Part of a small language model's weights: gated attention.
Each number is 128 + 32 x the weight over its row's rms, rounded and kept within 0 to 255. Layers, rows and columns count from 0. Numbers have three digits each. The size before them is the row's rms in percent of the matrix's.

# down: layer 10 MLP down (transposed), 2304x576, rms 0.0434, rows 2178-2213, columns 384-575
# up: layer 10 MLP up, 2304x576, rms 0.052, rows 2179-2214, columns 384-575
down2178 101:128115148137142108149134148107176163077131190159106093137122153137117137114053125087150096083100182110124116134086108125081101089158159139126125115113147148176159112121132069122063181107130161158101145155092104134112162031162170174146131138118076098118109143137142123173177150138105109127089107023159183092116183155144206144160129090104087143134132149109124081162089102155133192132100141158099080115129176151067072126141110140155100124068118123091098145109196159088098122113160131165099147151141115117118124122098105081075138104155154139129148174101149082084076127084110203147
up2179 102:172091070057132152170104151091070154099181136129149156124079131177105151145125095124110166118119114140119139121128121180082137149146101076101154175143091155154118166111119072159143115078170130145098112116158156124107141151063142154128146169088152132171109137154131103152165105094106085089110149153123060139106152135160136096188145060132135148143175108137158069152099142114131044137122095211106097145156101157132128123113144148097147119110136184147100150156167162155097081140111130052113156119124145115137139144105127061126133158084114161136149081188109174128169115152125181089
down2179 100:149113096114100140138124106099146163125131135092099174108053158123135148123176125161139172125121100075146100132171111059109193158178176116063161118159096070128108182125130077093128098102114109145152150145156122171104119129161069107159171155121148156125143137080116158121132132135154063088129105106153121122147165136129142112150106135142172150153124110058120181103182128066118133186124153131185144107029157141099153137077122156173141156111126201099089092134190116149166161153100139150129156111112121082112083098172114138128160113148137081175173100151135138108142074124121196116
up2180 089:155140151036148119191110126158126143184072204097150089090090132097088119153067095086154138182145076084093164128110117170127087103122151120075196172142101175172098113065102133102127143104172072139095112092138090160096110088120121126143097138086180158121147095159056164144124139148145164164138080137149183121091153045103121116146138148098098111120142115162172084194119143155122157162090065132150113125115127136170141135134116131113092097115131141175094156145104158082162033119146161172067124161090081176086080135124155099111126151128126131159125128129082158088141123151137086152
down2180 091:132116160074125108154094149151186135211157146196143153038083128110062189141090143118160119083206162101081133124137104158183112127132156159054080067084104116116057157070136147112115074087150098201127160168159118114137095101120104160088170153068112132105146083134160143152193049160170113126113143105147132110113064167170115128126061111120135122145100159170139106127114113141127087134123063149136097152145108180129133070107022132080169126133124138090126145143121102119132100153105100153123073148093100129119109128148112155113125124112107149116134147124137103118071096172104102137
up2181 099:158161107175167135156144124117138112134155186143101155111130111089171163155095125074094104114154130130125092115129109127126103115066111151119142130152121198155144153082153181163159088118064162139138101183118114144144139123158204155132073060146056121093114140080120131180122136152127127094148135089075146143127184163156129133144150055109221151122103115136073189160148148095165117100099104170159131086070143200154136137129108132122170133148140120103105127125118153153131112158187139076128080141112170160158154110120104146114135191107107125154153148138174132131131095091117157144
down2181 100:132135130132161158081145126111143076085140176147104215096111070136150146148117106136120140116225163117149087137190145128145126167084141136111121126150106164167121123117196192122146134152110077096172122165113095121183071126105202127103072126144077119113101174132150127071115128175147143202129081115146113183187125128191153165136119130113119179152132095137118083136122077108139098149128087050057158123134107100127143151129130108125142144130129106168178083102156139135129088104143161096145091153132135136137111119129125147157166131153178131085111099161154093076139130171149143074
up2182 106:125163110076113134176067157140135112118134132153184112117137096132150159131071141118073136192160155092134153148061119102082150102139135141122120140170147114096111174137107090154089067143148158138103123181129074119147142121079123086116140112104165149104138104157172101087110138100172115140143121078090104108136119115140155135112169104122167136147074158088168127097123104188111119087177107166124110071118134102174114104137125094033160101127094137118135152146127163113150117146106128108131161067122143094141162103109107101154074139112110202145163124128113191136129133124166165155
down2182 104:112148195104087123151141072129164128088101120161161143147140021074159102130117117077094153156072131146132113132170130024079118092085164113136082096154140116160123068168145151106131086094086111115122170160123131129137131068153155039109148199138090138100169145117124167099158127133124119084110172137095147143090136150096189182124120043127139135130087114119173128114191134104124145156164133133157106129104159109105139124153121066129176156141122063095068138104185159220105089164131134097141138098122097131127109109105112090087129100120123089088119118180113142140119118144093130193
up2183 109:193084113096125099133093122145084170148148100110106118138138070100136096133144096185111113151208152194153124095143179100149131143167081144120182200160114100092209130096127155126135089135100173120099152145132106126180124091164154125108155132124096164144106142113121175100141080109103222129112124143108103121140150126136139136095107122150145127182215106141133155103146197178102101178130126150132078123148129140146093063135156075155162157115149167194103200172115201130107092123181130143168116153136040124102117115130111136140163133175125146113130167089141123143190125145140118107
down2183 107:134142075104129119170134160129102152157165146165089132093121209156098092169156165151109124188059138088176202123128149102144164119146145169099075119102153172123112102194199131095146083050161085101066140146121126133106117138175129115079134160105097083103124121157111118142129096175122100157123071116130111080153149149142143096135135148129122159136135116103160137109124100140132151157168114091115144122124068081136163087092148118129137118192113083138164121098077084137138163188125111200134087141106176069070134181144117154200164111151131129114119106133106099168146173144148161146
up2184 101:158100137110101148105122185135115099157150217124098232166174038188165172156122051069169128181148114140128072151135135097156115118148104169104132167144123138160155136108106125170092146125149124168127133128114129095131115137087101134154149150100146129099154096119093144101114170075151113152142129123114153163068124100117112165106135110108130073153128164108057122115146155155144106065165162109049115108127095131110171087117105162055105133105134145110133170107105132091102168119165106104154120148118145161171114112050138156085100172067165118139130133087096217159121125132136130178
down2184 101:144174150080122165109170133114116135092161144145160146111131145139129130171088124099095119112148207160184056184120162084112148125117190074138112135098143084144169101196128135189129199116069190109153142118092141112156154108145148074141175141114144177118089137135125130114097102127159111124101102106121152147105140146166159158151179108117146148108196098072111107113112117161192107095159143112135103131081139126088147101161101192172128099162143124089183165123146119092121142111039108156071131150056088092173120159101055098101118158068105146147143126139106131097132123173113105172
up2185 098:101112130106124125080157144131153124086071144057196095161121134141143181161140116121157057155118113140101131123144117079141105145117094129095122111069079182119147097148148151110147111097139117157130107126159138113099142112105116136163136123105135130127050139143128132115149054080111156068168145181128047229095130082166072083112120099096159102124130180147156146042158094132124127108127118144112120094159118105145158155126116173087144135064157137143153126075103123081120126120141139117154197127117097112136176105104084090057126129117185102106145067158071121141177163131158139107
down2185 100:136096072129171113120078094126066152140167088122146121118097145133095134097141109135109099156105101169226100115160105104120109142125087107143156129152119147120110142125131122155166049195103091124128157118102139129084123085164169156142139130166117048149126176131104086162183146193103154120149135166100116109113152142153089168111103200123086064158182138144161148159105130076090156148124183110090145093130109104110136220077082174103081124151092146172174144150129161098165145110106122165093154149141124086103125141156063135170123090121166145085182068065163082113116119138103144119
up2186 104:134118081084092148120115123094145123168108147121176139135137136159155118201080187158192158191102120106148082119139166133120128149087105139085081142115145144160178130094152096160127133152193109158104115143104140092140128163135123105124142085108155117117126100151105184147189100128146153119089103147097029143089168138129109114095117132098180072078117076110123158168140125142094155093153122162149159094154187126154077081109133172098130122133105157150140126159154140174068126163103185132139078150094162160158093159127079167085181144176118139110151124128066149144090166184181112121
down2186 102:139166186075143154149130120101105096090147130119111131114165134143143134167159148168101206098106194089198144110136108095155194138124099121142105138153106132126125150115143085122131154100164139138122200134066167076127102128111086103137113085065145153123176169061128104128059104124186157133119147175126148184060100165049109147121119123095160163132124088133141086162143146185158151143067122082161109116135129166149134119110130074106189103122126104115164109069185082175143105124169138177161139155103115130107150149117092120143135139116139179083225137134100101159111118171067084094
up2187 089:130115171115150176115137073148102074147106128133178146156081157134067123135093089151080116145112133144066154122158140106122152094197054126018128216117160143097134192100127120064117161145118128169108096140095096093146149125136149079153149112116123034116122159146143117126154137148118106082143090170106119160109152137121157088080131136082131111158150171122107113195186153128154117091108097177071147095109135149127112140118095119177151069134086128124122122144087126118104141150094082129151098152148147112159166098107197091083052167098111072092143113142118098141145102128097168121
down2187 088:110131154091136069141188115151141116166128121135133155056132170136107108143110137125167082151147163103123122120115105132127156167117110155115090089109088082106111129115147148142111111137181003099176159129154042093133124143164115119092070107130161117125107073121141122142124135153134109199105169161120090130131088168097161112103111122086087155080151146147151131104140110144126097118153069121123106165106154045111174112143153076109153131209159194131135137099167161189108177100150128142110190081158098168100104104122162149081113175184160201074141102147091117132135142120135114113
up2188 098:151146152144091130135117137146161101153176095115146124084157101111092142097137074117109145162105098048141149113085116092139102023114156165118109170136164155095214183000133149146148070180144093092126086095119082115092107078056118101150107080072127103134170090194121051181205112110115093104108103139088113113142127134111193042166211063130108141109125172141174084171120130114153117164112160185090079084131233106073166073177132096155103114149126149171121133150093173102100141105119161107117114143121116141091098105123058105091062124133096126164095088127125179111179142116097103082
down2188 102:110168083095137072096107140127092109106120061137160177153161159104146140134148112101103105118079119155077095150207117139155167100148103139129167130155152142068176144095144143138162093161167107178121119081119145129163128137087151152070137153084144187124101112187129125095092141111130134112167147054116156122123089074171112118125125146127140182088144123170094149097125191154098104112155119099129177138145035156168102179105135064159138133119125135102090119103106118140105172181089084077127132176092127173058145136101110090168132138170123135090168091111170170162090133149065146129
up2189 089:091122080146176096148092083128143127122146170134169146160118142122110108119096151103057118128120153117128095082067159062079074123176169187087153154147103106125124102076057166146108130146138101130125146168035076174134133118140150084119100123088147162110163134151173120186139095127117080183138153158095143162153086103112084091139165141145094103106114104132138153162151158144100095105156126144053162140146155129110143111128180134074131102105151095136151154129107129131119033148108159100147140118167136117100156174090150118140145101106108070133160097126099118129140087107152155088
down2189 090:126151108143132081111106124135141122135135088148139181144169110129121119076129156114113100143156150122123116121156160118105092101087183159130121094205167169137127141159119150082108133059114100143150079152172102143117145168136121147126087148154075105175120122148082138150138121130112130170123207124104132128179102156142114138126083213147066122134148163118186084156175198076180218156055105191153151152121167142088097110107113077161069081178090172125106123126142097147107096137169106132116087136159100115107112137131085102065160128127104089133091176146131130150130143117204090122
up2190 081:117112143125190110106142048127121112136136137086083119084101104143116158140148118102142106158119124148106095125115140108126132122152079137110185157122211181134094127164102060144049117108127127143167120138105094147093163157142092162152112160127123162154124133140137154150091117094137127063087118122144158144078242122118124098141156131127168143142178165120190154087118135197117151125188075149145104128153158114109169127177112218205136128077133088106155125140103150124125044108107212132115154085137102157135175097130166126061150104136074107222118109196118154120111078072095085112
down2190 083:080122199154142117080140122142189146137154132141141124194170062132119175135137119137129135142120180153145140107139160168103123144135102075166116106115142131113143150164165166133123106118124149140154154132093150086132155114183084181105129103146085166124193166142089140170118137144151115135107117051175153069127141069150112157142134114082103110162163109087101162108087109070090132149112047117156090112161114148114202090126129151167114084123178140123110106120108121154158123163129151130126085164175155122155128149152101134133147107142103085108143151205151129115097125157123094164
up2191 100:143103101118121158127137132112119133171138145056103086123131083137152184164128124193132118175101126123130165083088154110165129128098133119133142165089153133106133113098140145154163098078193158183084107184143134106094138125123162141164104113118148076076093136088113109103197087102173118151161142092166128156115135083136065109197131117085136115125110106160156102070175198070127122127179120147119187073118128124116129138156115169148149141087116140152113139107108138087103138136103162133133141150085111160129090106142159117106140152107108092116122181119096143097114119136051140079
down2191 103:132112083122143158103179097129088132128116170123079156094169088106131127158150133072141126092141150137123136122064069145174092106122078138171084117131067125142114085060061110168124135164167101104099119171211149127116107130092147113146146107140139189102131147130106123071102149125124087161121117148157099122102137143144110141128156124147139100147106030142072031120154132119116147119135133105120109075155101144116059127171107179112140138135118113110190100115151142208160141129117136082141122119101119209117186134120170111155155139116138122102040123094174108134088120098142057130
up2192 109:139124074105120215173067138162041131212146161163153103134176152150115120162151140162059154180137075113093195165147113104095109085147129105111123092171137161153198169134141094131095100154060114116102155128124145148104190150164122145157042103118064131161080132084049074164176134099171159117107173098070137107128075126097169131142100134170150113133142106132083165088182146128173170147103111135147141127109102102123158115100113055107131164123144117168161140144121134154108109156100161112154106118096099098141125081094111132127059149090129100144139096172136140095098148112161089130
down2192 109:112115107106151178138145074162082095171107089109169164049130101108080115164165113116140214214132111162120122160152161089123175135108154121135169073132113151147132099113121137091160127094147116151119149085133193159140164195194115095154113059144113123128174106152132114132085122225120151157145156196079195052169084115120106102114132079131140152123169188126107129108099109119163153129159093161061089084124083099145156129141106102158161120082111189143139116128150134077124072093111158133135168106207137079100151122106197103160094139106135165105102122116075134132165169113123101149
up2193 103:119129075152134134198121125158150119121060173136099078144179157104178138110120153139159111145159165139100156168132123091168162166107152089125186127100176142153161142142097125135089094118044129169084093137170056123068125125087074105179142103095152162151127130098093096141115156109113120137116162194137126143149159098094162048143154143158140154131111122161083183155163088122128112104125139119086128146172145100122162095147113135176148117192132124149117122141146134122139146090156174068111126129120140070108174080159183189099177127105068162094084146112130171081129138155146187094
down2193 102:175161129108156143190141121152101147110130091067125129142164165117110090099130121110139109138152122157155128156209115190167129172131131130126193109101141135167057075087141143125139125170108149098168158174164106157157115092121159115066123118158133146137130080152127145140123161098090096155130142149072087097182114154072189061127152095136133129157118120087128160158138158104141195138177164099147141205105146101155139110203152141180155137061100160119144183115128143102133180116144089098136136146127137068145139222150126123177131139165073127123104078122104116142103127101126159111
up2194 104:097116099100108118146118125092170146122131144146123125119176130161133164164115120144110132111152134108124128150113121139136108052081157171131152168120134205085143165119151118136125096196121139143187074123209125151126164136064106097167120064098143129132179120141131101117110138114182113095128088117162140095149151166095128091185172116100177142130103122165141169161139126130124198113108114125096081088175183114086148165118196096114145112065150139110172134156079120108110141129074092110181171185141139124136091141142092121169163170095083149106139132133142126208143110175140139117
down2194 106:150160103136162168140115204140075151148150144130123145116167136137111107128097114096115151137139083147136126075152159213141131147180162090129131109122110134170140128109091094158129109093139139126125112143077134128151147138089152102112069161112094107112104137167065103157068143107141131146133094189098119140117087052130159075108142134171142110113094109126111045073158149090131149134184137116163164187129063070161097157164061128187133132132152109095124191076166157110128139167173190147155165093155104122156124115068161105138152161144153159135112148091133047123094064115079083130
up2195 094:093119140107099223103125062140122084103100152103127098082113107121121095170137122147145156126105144141055167141159128147164109152192110115137105121072098123122164152149093069082127067128183123135120113106143100098108162128122133131151201136113121177090149172105151069158175126172130159161104117114127027131116153130104135098140189133174096123188182130131113113080135093154189114141111079122132140110053130086134135120186062108135119069071142081114112111126088158129128099169122117105159069082140135161135139113062164095076145127080160130147108112181078158078200152115113150125
down2195 096:105117133119149142150086123124093137106100178091106156114096105078098084121204138178137165128145115110125146147150124134105094127137151123106129128118237089130157161125154149102134104125140183129079131152077178092203119147157130078091140175104145127155159114165114174095118180126128162143118156206134123085115117125151161180084158165103136146208154165134105137091112146168155152126123084157128097130112129067123094080163123106092099082088198120100110105137088115135121115128139149141147121150105118145149149137083127089143159130114106177151144137123089099155152096140132085148
up2196 107:128160105128134090110044089131050138120075133093145109130146148096103072152099181125166146134206108121087084175121116152094101061105115156111119110163167101124072151133092162107130160104140151151111109158096109162096103127068142174175149133111151119120112136213127108179192101066153133177125123116122107151115147095114102097115124146101110137162081132145199122130168121152189116094156134150104087129157135130074166168176121112126168127115104109173167119199094190141108097130129123125158081163100091103167113055112140089135181136139088144217093130184116190145145169126095137085
down2196 095:141148134140140105198155077153114200132132110096092078067119089195089122149104135094163136106127141139131129128096130101150136124017097115086106117059103099146132132113136122134132124076146136116117145061159075119131076144080119154119071182135148147174169143140160135142082151194098137134143093086153127148133122091132146138160128128177124148141093092115134092091136097128119136095160129118163132185167136139088130135177171128140134095158097111142164095089115099150095060162123125119162170090092131085145106130088055072090129068144079150132113139088133111149100212174122111132
up2197 107:141094067173145108115089113107100150169125110158140104135087167113178136132106118075135113128053143149141153130169155157132115146128129144112120187106085108119129155110124061173102104087159143120113136129171135123085156198118109153107119101136159155170108193140096047124158178076185082101127182118090092153116131147092132028101066093117067046119062107117122127118116230088107194128097135136127124153161103088137154133104156088118149155108162097138121191097115123079061121165150155056142057158138095101099200122118086142118165157138095096163142087164105137075092084114146149119
down2197 110:147092141141130164101131105142104094137058169106093180152151115141027151108127133121119132081153073104203101143156087126142072140092139131112152153151134117113121215112137108125124089160190047102106099104137117144187143195104154132128136115154086069094082110147186127171079121103149116097115123126108166143119167193077140138106167095126164131173116110165079145128134190095079177089117131109207167155114120111126083167115120168128098079133118122142138162105103128098118112054122107147095160053139157105078173144084118132143097177158050106144167150139089132125134140160142145079
up2198 100:132167108086158122132145155096166085137117110131118098078236143156125128231125154163128153101143059083123075175134106160164147141156137143098150152131142143143171111060031128109199080126078136167107090095129168164134117170097147062147123121094184144105179160116134075108140111095166143167117134187080100135132127092112131102158128084152120087113139147136087165123128141148169127082162105144088116111164191126089186123144172096124159087132142145163150106113128132161091093154128103093074134142137148177180118115145151131152116167153079125138149106130092171172118148112131123094
down2198 106:110149161131115106093171060126105113128176037137172136089167108113164102135162120082114090164126131106124139147178128126138065166134138121152085134137058173214170143153115131134148105098179124059143102197133064170163103078171105087114111139090145127078089065160110115160136088156107140150134113138094105143091153134181121102103178120114191110116154150156121168098117172161109126184106111091160145162083190164114072180157149070143110086141123222110164101080183137143137141090147078110152147089152113131151081117146159161147182154167145185179162096143068140133162150122086101112
up2199 099:112126134146108152142138096090105114109134116120107135174148132078103122111122134130113186103080138100161137118148123102121160168126086108153142168094124148086151173099116076158150109078076100173096117169149118144110147132113168148137102134050041142182163159081119145119121115125153116152158146145101139121149086110124145100150104150107116127111189132170110192134160105125213176093114114141154102143136119062126191133137096055158161118112149109134134130179117149085135116189163169064155100145093167116115127082148112117140061083131134126200114121164058157113129158130122150089
down2199 102:149164207107116141088148097111109117115120095130104164137107105165127122123076095149088086195113086152177146130152098118114109133164128116132132121104129089135160148134091131111171124136117185157175073099200148108084120082058124106174130121131174111131109198071131163120091124207098145145095183200070133123151094145149171162127131148091137103151148121200148196139183139149188108117168164134145156106079157141160131159119132111076159203158144073138085119073095138065123175076167114120140157102166146091096087177196086160128145177157093066144123068113148105097136132135126108159
up2200 103:109139163085144187119079072097123123136127175138192115132146044094116145172106105116110101104128099173131126122081159127120082123152152115170111159130119127226160165128125111141130135159186073069132098159168170125115187148083131155135141125112141074071112144153117117134096088125113130091089129105095120097123147057103172138184116167185094131099171133121134086140173103172139114156118132081112123180154158126139133087142165123138149148129111154162081129139110151096118101133118079160094112100145139099087051070071162132084086150129128150118133104142121171149137049154142194129
down2200 104:169123128186187136112176101166092135125116129173099109084157094123144060112166083067105095075129110151138140162139133171073063092105138151168154187110098118132145154119125107089092161183118142136067109106148107138155110131095122185140098124118125121164109142093186172152131105136127089156128099077163130138068099197136155108056171189161136098176111110089091094187156121187129129089107105158119146079047093094150118145206100137121124117100132200174110128096112205092102119110155125143140126132128124162134185121084127166105206133151127127152076121096206092159164144065118164102
up2201 100:142110086070141129149063170142077128178146098132117116123127114083077101128181164096158105161111088123168168124166201097122140131170118133132159109118137148155107142093200115138111161155088090116141155107112146128189173151186077136125185180094102087130117140069126147150147174082118134169119099122062120121110105124061125147094116101144076147126150145129176138118139142105117124114143130140122122091140200108155147169101149130100153117124118108165139132085018148094155145114110100139134179151145065089109141116111110108171060137104213114124105088119109132130131165187131126092
down2201 100:185099137138091076107132108104097141176110162106100168105104192104187141137087108127176082105134159141197145186123138166141141166087145123169113184127156130173095161133187191136139159139151099087098137119139156161140068143168124114132146131124127059100059173130173169117196119108123142115085139116103126100107136114137120131078145150129082134096107179112112086106148123173150088180120140126108146144140135119162061104144104103123175113146107155132128119134146113146146176094071161087163122103070147144115175121107163108091106146139106124144166108106114154155128101083139193112
up2202 099:146101110154130121146047136144091133153122135122115050150063163064077129152095153162042106106133100112110158043093104083123180148115111086136125130133224081155061128112089138140121097125069112096208134104130099157078127100142106110235167119116137099089078113123048142124153143087158111137156123087146149166109149041088132154117126105151106089098129109166097165163143146114107123076166064160134131121147160051080194065088129190192188098085094091152137135176028132110115128110109072100118120106163137124123211060058123112095099097143131148172172139139087128096157166142187155086
down2202 102:099098147147175058116161065095131125147161121112181152113113184130169078136128166107058138097092117113142166081163182133142112128154167074158119103112125107190126174081088052145073126181097105092160122151124125163141119124104108126072122204135127131133103178138131132148145108172141061137123125056090184132157126140140172136109123077133164107120174085136088111146136073166117129141124162181118071152094126186136138118139151163191187109097107201139149109155099075088140128141112117078123162090083153202113154114108126177109156127087095132187115112066155082154160179131138161115
up2203 098:088095071140105158131125196123161140113114116097102106114080112179167120114156127118152086146112146070097112121137144097197152097084080123097115150097109120140231158113145082108120097082115096144105123152128171152131108130157177098126082100084099140157142163153114125148145149092173089089166054121090129134126131173098151137119173114188126167190193154138093189078156086137146098138088132130074144084150100098167137104067083112112142134123094119133137137162099130136125134107058164141119156123143100112128190125154218189162116105138124170102168123084113143123145127210119114086
down2203 101:121106083134122169214180067146128116100144160107096133131159121130118066179101165131140124128190148118145121096177147119141091127164146133150066150080139064139102140072153113103156140101163121087164094138119129131126170188097137114163097161129177109098139165158165092113131177104183036098134114143141117138100130216199144123130156133096116175100148115179123121068114149110128110101161112066156170091141111128119110128122128112125161135167134163071059154128025069106127154157170090183127155134107119139168112147101118150145100160163131084139164149185111087092091122169093130109
up2204 125:153108051110122119162095120117173131204103131062119082127146114139097163092113113083158184127178179107161173116114119102128144156137126093165187125139155110092209182139122108114092122104092095164148102118117123117136121113114099138200152106132081076114104142098099124098127139123106136117119065166128060155172169111075149109119169135084098144159142137146147188116197152079100122072155100160088137100089129096124110129148180190091116052128097152174113103142089130136118066114159101033142113111105139133181130086106151145074128120096084167178138142081110164116137177195176092111
down2204 121:117069035084123152176150159135177087158121114158169209142040082083090133096122090145196119181074124110133170151137088137110064133096134098095153141135115107090150112158156123172074129134163154162143138110151175109160124095157130121180193076189139084144060152110148128118107177130060098131153117113165064136164136083150134110101152115107109193132109067141155130194119140099076146126167135111137150122069140065128141121121128121145126121100133086167153160113114121137144157103151149131165129097154140137111136133140169158126151156118113177141159088150121089073138114136154116116
up2205 103:183116043065151072152093142149150116155097083100223125117161159135113133142114103105167096147165069141163169096110124105183114086134121101104127078134122092149152176103104120125126130117163108139169164096105099111132116158127186116144145113071195135097113158128130111187153075152175138115160136096066152089096104104161128122116123109164180115136110089165111161136166136106124119177159090088094113143099198103169140115114132189078143104144069091111099169098107124125131130066124152137067132115129062118114127091064141174133118159119150133090089144197109147141141139152137099120
down2205 106:130110149115148090124203151142098143152140123120178111162084136148127152138159066142137158096167108227125143148129119162085114128172130116126130163166139074101092137144181091131098110136110110191162119177100111163072112119139109139093147188059084143127144078107123168171097141127127129153120109139116125154132103103210116117161127147166080129073121100088144183154170186131131114102172119095109087157102161147155164120119129140111132143109195114151192134125133131135143123104127141180168158113111070105113113106139133128091133159107133106105131140108082115145110153084091093146
up2206 102:140148102126200117174121126078118156168151178132085128103113117160136131154130180131174146145198168169140197122128161142149106112121139114143152139095141152150094158122156118145122140093141074144117122087132125117164140150078097120186054057087069113121154172062108131128125085108130099143155074162177142089126164107127088147113105142130242111133152150138087146091147128153111114136116184094108147108191132113115168119196198147160110120107159137121153142140103147110185115099035136073127106087151104122105105115132102142099119158125118168162141150177152118140150153162181088127
down2206 102:148078118138114062148174151083111163111122078103115211095055156124098131125119135169122149119113122159141161180188133149122122120082105109088134105088151169145183088088166154116115093164088040123135145086137124122171068140133121141138140158115180116065160140124181080157096152099115169153104122151120129137078062118178215123086081094119130137138095146106156132158124140125126152110154134171125137078134141130116128187126080107089136186160088105130167094171143101097147126110134132173128156093129151120139147140120100168163169136146162201134082133136154102084155106123137134109
up2207 101:172157134109097156176111124164112151163128113143101095136095183121069090135130102111096150164168173125113132143133101115127128132203104105076080159150102113113139139155140109130124120179128130104117142119121164217131193162099168153128115079121091196081136129108161134168160102109100126154176148097093124084094126101092117118079095120084089116150145179101140148087140126087151110111117143113097149112173133120158157100151138126066086116112175156182090171125091131099052152093147109177161058164082132140133170146109157107052116166149151123125152162079115112134136115159132151106
down2207 098:117146129149124166129107163175129096152117094164122121114080181164128106126146069108129117187156163119171145119068128156115103162099126105101134113137143177210101137182110100106184151147144057091116132112093146131118152139121147124099173157060126158142150110091144132119101115097123072093141106170172162146147092153121135148102098150142152155064126144138170113161115127152136156210164066103112125160125141130166105136073178206127127145134114112070113069147103153142103152101083167102112043174103150143139097175099156181088185110174063099098120168165098100181132142103098124170
up2208 100:138118125134166151147082110145159102182131154127118155144158086155157188163158139075122090192075145128121119113130121155155133140139113175115122165125101065146088102147096151081110086135163120148108113047125090130117077136165055151114087138147185154099091142163085118128151122127166127137168098132101098127112147133151123126155151140127162094116146113145179165117102079125110159101188144168114072130143148176116143153145146068123139086110145180111172048156092203143012128104122160102110128092179168086122120098124121155073090174146103137188158088171086104109101159198161132186
down2208 103:116152178196148127148135036072135103137072141126129137173155074151089093086081138092068134177105120154184106138110136128094116166165107138131096181099142125155060138135197101130126112118154086169170117045133068115169119138161133178183162126115143124142103114070083132072126118126117088214055114125113136175143106176093095107121101167153154131136102112119161124123089133070164148116154160150185127142143088134097154102143161132128119197177144117135075125102139143109143130154127160086113167145152091144114103109134093137177152137134097176094126140135154102159113153142121170140
up2209 090:110144141095142101148079154136101091141180121105144157104154075054122162108056140077142096108097118091131198097118155165171101088145147164120121128148118125167112139172061089134130080122078103121168124079107106140136132141123112086143160135064126060086130142154124106127134148141104118152142069102120134174127125098144119130212134157105147130150163082189100169153167143162096134084168133129064065162158128116154184124222159103172219121121152172158112103123104129148095077119172110119175123060142112056125131136107159161087152085110136150138137116136125128121175175141092120127
down2209 087:031132191144113190149112098135152117093122112143142119112196097085103113120167148149115147055120196090092150092160086158187081130164151160141121147158115122121149181107075071100110101113112109113139143051123080057136116131118068160126155126133118152176121098136074115137182118119134165143117184099082119113151098097135092135130146148079103138150174136156093063144099128090108117155165141157117103148119109163097140123128066122126098114188195109116202089177169114138097170130187135152187158115131144112135140133083118144150110109148114099091141081097162204103068146153143101119
up2210 104:150136117095132141161115122170081110177153205104096122142113143112181106124153182128186185094101111157103166129151144108097119127130055112079153149158130155151111135112111118118081143145165167161083160105073136128181149123084074165166130158111132102098110107137126147135098133117106137125082125182141150164119140122109141138164149111166131146156099127127126089150101105116127083083127129155119125109125088103149196178159150123152177165088081124163130126122099168144162118140117119192135125158188160098052150210112109126143134169097191108144179174142138096148115111141140144084
down2210 107:104145106172101146215096076139085158120145062066133155116124153128104137109141135151151115090128095153155067127111124151110141137128128156180149129196124097078148160066156165167120136175105105134119114134173151173105104150125119114140117096063130103096180157105154156123143157118190151166143119114157061082130128122153129113131119120129122118164110098138141104182120155114132093051100118066108090115069149058125105130159110092126050177126188079128114145129155118121116116111108138117123123110122108134115124091131170154155176138124097148139116168108137133155138109104173200077
up2211 099:174135088108155158136170163145100106084122094169162103132155173183137151128132132072129086143113132169126171107104176049116127134132141124093107176112160132125170113131090076041104147115071110100089116167115113100153124151147140171100142187113138173106125119122134110107131192076111137122137178114121141137131165089097163166110191080104098143135173153104162151131227121082086082118097088082096113102168178110170111135079138121045156119156107111154147101116102152182120149127093168189071129111184121099188101141129174102138189158159093138104132126138117175184127157198130138080
down2211 098:109115166066128163131154107142104161135128100156140126186061166130149084198161143122135147143135111206090137121051053141133124112126114183107137169107096125144147158134096116146150252062109122100140122102091087073152187122150104126118130154067090142100119081110146079119080134155110193163049117141145119118166100084104131171055178095097168161118112124110118099143139156072057075144107166103165097101108112094148194148087116114142152074124112112123152116164102111141144139141090125097081077151157108095069102111172137163108132097158136144136120128071145130076104101134107223134
up2212 107:163113100095077110123124111134171131156078115119144143155154099111139122150070192181149130117097112139108162155069150083124133146099129128105083203122205141149131142133116105058114099134154109123086117147097157076108117163083168153152126118086140104136138115128117083122137205103146133125196089148124067100136144178106105087135121130116135127138110135135157223090145090153162150128158084146137099142123110093063146152158128125127126090096139168129106103132124143128057124135107199095113122184111041161078136129140109094057133091161159132097123090172134140082148128148097104124
down2212 107:191099190083159094100133088123077090104159097111136116142183158114159144122083174145119187094146124070100087125134067131122123150127156142057121155087134146123081112153110166099094124133141189127156103085079167092069100124049168098117140147103145177083141107078130124108127157181136106168118142143137126157118164133098126155087154103103072134108067127186198045116108090147132151135187116099147183133120117169121108091120170099116109158120113114094163108166159108095089146126104101132145162149115131122124137075147156175131128123191125141117110145106062052152099164127121170138
up2213 107:114107062072077095140073141141120097156129151103192086107116154063109170124114166158153164077159123099105153191110154124080122115120140157059157142125115131091133108089051155172132147159186097166140092166100133137117148137156135124173152173064101095130153147140165133143102152112194143049150087088108090132096131101086154108146121086124162107148152128134117151096140127082065151080126177138114149169130127093105137150096112114067142148145163080121100188135129152096128136090152103139114101102068134149094213067147104118088091180096147133149094087098099142075138097152167128123
down2213 107:126153157178092170166161125110142054096165112115131090146163169152114110135182141158063177087109127129148148080089153128147133077080129116104144153119110115179148169133104156183121118168168158098117091147131140105171099065113099152141155136133170095173157125119091131173188118070126077167083105100145138145185117085092108092135091149066129091070169166105142135128106136105078114116088089086092127159135103108197122093107198141150084092177107113069132113135128140055125140123139171120109151158117118109110120176144177135137077095073139121069113152176217151170094106076146121148
up2214 096:096179147158129105113121142146139149141126153139116109118137108131097137135171059157096096125126137146115151141114169082155101043110114225087136169115123124181125203186176145144147121091139153158122083182148156165123138134173118184108142130124192182154161148138088100154147060121130128028082121177136114154134180126103143091179113090122110159095167188137096157136140115055114120139142133148061126090173172091129116066132087077111146070178118113170132123162108128054105130092116109115108153099103185127185134076119124097105118112035141148156134153179097178146145138166138179150